{
  "n_layer": 10,
  "norm_place": "pre",
  "lr_head": 0.00714,
  "batch_tokens": [16384, 32768, 65536],
  "train_tokens": 137600000
}
Each number is 200 + 20 x the weight over the matrix's rms, rounded and kept within 0 to 999. Layers, rows and columns count from 0.

# down: layer 7 MLP down (transposed), 192x64, rms 0.106, rows 171-191, columns 32-63
# gate: layer 7 MLP gate, 192x64, rms 0.208, rows 172-191, columns 32-63
# up: layer 7 MLP up, 192x64, rms 0.226, rows 172-191, columns 32-63
down171,191,225,195,165,190,206,185,188,195,201,152,200,229,204,201,207,197,206,187,211,216,188,211,234,238,183,229,187,233,172,178,209
gate172,223,201,208,180,188,242,206,200,224,210,178,253,203,210,172,187,201,219,180,204,185,195,195,213,191,213,215,197,232,224,207,198
up172,174,187,227,212,165,226,223,198,223,216,209,221,154,226,161,203,174,193,237,160,211,236,234,186,194,179,181,176,214,200,207,173
down172,205,247,188,177,234,188,207,200,219,170,184,250,179,197,190,228,231,213,234,236,186,202,215,245,217,209,205,210,204,198,177,233
gate173,202,207,168,183,216,224,196,182,186,232,179,191,223,195,208,181,237,206,164,235,203,170,213,175,169,211,216,187,211,180,207,145
up173,192,189,177,166,218,152,197,152,222,214,185,211,206,225,187,191,230,189,167,199,168,193,172,225,180,208,209,213,208,199,164,143
down173,211,197,168,206,202,240,188,190,215,195,156,187,191,202,211,165,218,214,172,252,190,156,228,168,190,212,226,208,241,207,186,178
gate174,230,212,206,183,184,191,175,175,206,162,226,210,197,165,220,163,245,178,187,147,217,218,165,171,215,201,220,224,178,212,203,201
up174,214,215,169,187,182,180,179,162,210,180,190,216,203,187,202,172,235,223,180,174,190,221,213,211,198,189,188,194,182,207,207,168
down174,238,184,182,196,190,229,168,212,220,187,221,181,209,184,183,182,164,200,200,195,200,226,219,185,201,209,198,171,182,216,221,230
gate175,172,158,189,193,202,245,240,224,205,166,211,184,233,195,214,156,213,195,209,198,204,211,198,196,198,212,197,246,194,206,213,190
up175,171,203,187,208,193,232,217,259,199,184,202,190,195,192,220,181,192,214,213,174,199,151,197,196,199,232,141,190,209,201,233,183
down175,177,188,216,203,209,210,224,204,237,178,231,200,207,171,222,181,198,177,186,224,219,234,221,219,162,186,196,213,203,206,206,168
gate176,199,216,195,193,207,203,238,183,227,199,194,200,184,194,192,189,201,218,180,199,211,216,190,206,221,196,183,183,152,172,213,168
up176,203,201,209,218,198,197,217,197,206,213,237,216,212,192,221,199,198,195,185,210,206,210,245,166,212,208,216,211,191,161,186,221
down176,177,224,207,212,186,207,207,160,194,203,190,207,157,194,187,206,224,189,198,162,198,202,199,173,215,195,215,199,210,192,211,178
gate177,225,178,224,189,223,209,185,186,216,211,196,233,230,216,182,181,162,221,207,163,182,201,195,186,187,200,197,155,191,175,171,204
up177,196,214,201,182,173,204,173,191,215,211,153,173,172,231,204,198,226,222,201,189,195,208,183,168,191,184,186,190,194,150,199,170
down177,202,222,201,220,182,219,215,209,205,200,195,164,213,212,225,217,210,242,201,208,203,184,227,220,179,169,215,221,195,219,175,164
gate178,201,185,189,166,199,203,177,213,170,176,219,188,191,172,191,231,206,184,222,203,194,197,194,216,225,144,223,165,201,175,161,187
up178,182,209,204,197,210,203,230,197,189,178,203,186,225,218,178,181,196,241,172,195,213,184,197,192,196,170,156,227,198,191,211,183
down178,199,215,211,142,195,222,183,197,176,219,205,200,202,204,230,216,240,178,160,218,221,197,197,211,238,184,196,166,214,227,203,214
gate179,198,169,176,217,195,218,212,219,169,194,199,189,198,199,199,192,197,191,203,206,223,181,228,216,190,191,196,200,199,243,193,194
up179,204,174,209,185,198,211,193,195,205,177,225,208,203,202,219,216,198,227,188,204,188,213,215,206,209,198,193,210,232,195,203,232
down179,190,210,209,211,182,177,202,231,208,216,190,197,193,185,207,192,213,160,188,197,235,187,215,200,194,217,202,205,169,221,208,161
gate180,199,226,194,195,201,204,227,200,188,186,216,190,175,222,139,189,190,168,219,234,198,206,206,190,199,238,191,180,185,174,209,212
up180,239,210,234,237,199,204,184,221,198,181,208,188,230,186,191,201,173,178,180,216,218,192,194,213,245,219,166,200,242,199,206,217
down180,198,213,205,183,189,194,162,203,225,184,219,184,199,175,212,193,175,186,193,200,172,212,218,170,214,184,228,200,195,181,198,174
gate181,197,182,218,193,183,225,209,198,195,152,185,197,185,194,204,204,182,228,185,204,182,223,182,210,217,183,185,214,195,207,183,192
up181,210,222,220,173,196,196,208,205,185,189,180,236,207,164,202,202,210,220,166,227,199,184,232,188,201,159,199,217,178,207,209,194
down181,212,178,203,192,210,228,206,184,200,217,195,170,181,201,205,201,197,164,228,176,198,218,200,210,209,189,213,186,227,180,202,217
gate182,202,180,231,174,221,199,207,207,213,139,164,206,185,212,175,207,186,213,194,191,193,200,196,246,196,201,256,194,160,194,201,196
up182,191,152,198,215,199,196,170,202,204,230,177,216,235,154,196,175,188,208,213,204,201,160,203,206,189,186,202,212,191,201,175,196
down182,166,229,210,206,154,175,199,202,209,172,211,189,186,201,235,220,206,230,176,222,201,205,192,200,255,193,202,192,196,169,209,199
gate183,203,227,210,186,208,199,241,181,199,217,188,204,195,233,197,162,196,202,174,202,185,229,228,195,197,224,228,186,177,231,172,195
up183,194,213,194,190,188,206,204,190,225,197,194,169,209,212,206,198,202,212,169,167,182,218,207,225,179,167,196,197,203,180,222,152
down183,218,185,216,208,218,203,190,195,198,189,174,199,171,201,192,178,179,204,197,216,223,209,205,165,200,231,206,186,214,202,182,215
gate184,211,199,191,173,209,200,217,149,222,232,194,189,165,155,209,194,186,243,170,181,199,165,198,161,233,207,202,178,208,187,199,190
up184,203,184,183,217,175,208,201,141,209,222,241,183,237,190,229,185,202,158,193,203,168,200,206,159,210,212,192,180,201,207,219,172
down184,181,221,174,198,215,226,191,187,206,212,213,197,208,228,183,194,202,215,173,197,171,264,206,194,206,162,197,220,205,151,224,230
gate185,227,221,189,181,202,168,232,220,245,216,185,212,210,208,212,163,169,189,210,181,200,182,166,175,153,201,189,174,224,183,168,205
up185,183,158,199,152,203,197,184,199,183,245,220,179,226,225,232,158,201,196,268,208,183,156,206,187,238,213,200,224,234,207,177,193
down185,191,235,245,211,251,178,228,186,205,255,164,183,165,214,203,232,231,204,218,186,160,186,194,184,230,202,209,201,223,201,179,234
gate186,148,156,230,193,205,172,225,181,192,174,185,206,207,218,186,191,207,193,220,214,197,191,206,158,208,218,217,174,180,184,176,174
up186,198,246,211,220,241,226,194,232,197,183,185,224,151,166,201,168,213,253,232,179,203,193,170,219,152,166,192,179,217,164,236,203
down186,194,195,180,238,211,195,190,181,219,206,169,235,199,178,217,186,184,192,206,214,212,197,186,161,201,173,205,234,228,182,197,183
gate187,174,209,194,197,195,199,173,203,253,225,244,201,174,193,194,180,207,183,185,207,216,249,207,199,208,185,206,250,186,190,228,177
up187,203,217,219,208,211,210,223,219,228,158,202,220,228,185,198,183,176,192,206,197,217,204,201,191,194,215,184,184,160,214,221,214
down187,212,216,218,206,211,233,191,168,260,194,190,193,200,183,206,211,178,162,172,173,227,197,199,182,210,185,180,211,224,176,217,210
gate188,178,234,214,209,234,228,226,221,192,202,185,202,211,200,207,204,216,227,221,173,223,211,205,215,212,179,194,174,154,233,190,196
up188,198,209,191,215,220,206,214,189,224,198,205,175,259,224,186,219,212,182,189,173,206,211,185,189,179,234,233,248,234,220,196,208
down188,244,210,188,209,215,220,204,197,223,216,170,200,189,206,179,201,211,198,180,204,191,210,194,255,191,192,187,194,232,199,160,189
gate189,178,233,178,197,204,218,210,201,205,219,210,232,202,216,225,186,223,221,197,154,249,159,193,201,208,167,206,234,188,189,189,203
up189,199,226,206,224,211,195,223,204,209,211,189,202,188,210,213,163,202,214,202,162,187,219,200,157,162,201,208,209,203,207,212,180
down189,199,225,194,184,188,224,220,232,219,186,168,184,179,200,208,180,187,202,183,219,209,210,189,170,186,239,215,195,214,192,208,193
gate190,166,193,190,189,215,215,207,183,207,243,207,175,197,180,201,173,220,188,205,209,160,226,198,212,205,168,202,219,188,167,210,160
up190,190,213,214,227,224,175,189,237,191,183,208,185,199,186,204,211,214,223,253,226,204,189,192,188,149,228,196,218,198,171,199,203
down190,225,186,173,240,199,232,212,201,177,201,214,163,220,212,243,208,185,238,222,197,143,238,234,199,206,219,205,186,231,192,218,172
gate191,211,203,222,181,228,237,206,195,213,186,212,204,206,215,205,217,206,184,186,223,208,183,161,207,187,219,217,184,230,235,200,212
up191,204,178,225,187,200,171,189,185,177,191,219,217,205,160,212,196,221,211,219,183,227,155,235,204,200,193,230,189,212,202,173,203
down191,193,211,192,190,168,215,178,179,207,156,206,188,168,177,173,182,194,174,199,200,187,204,201,199,213,192,207,211,170,191,188,206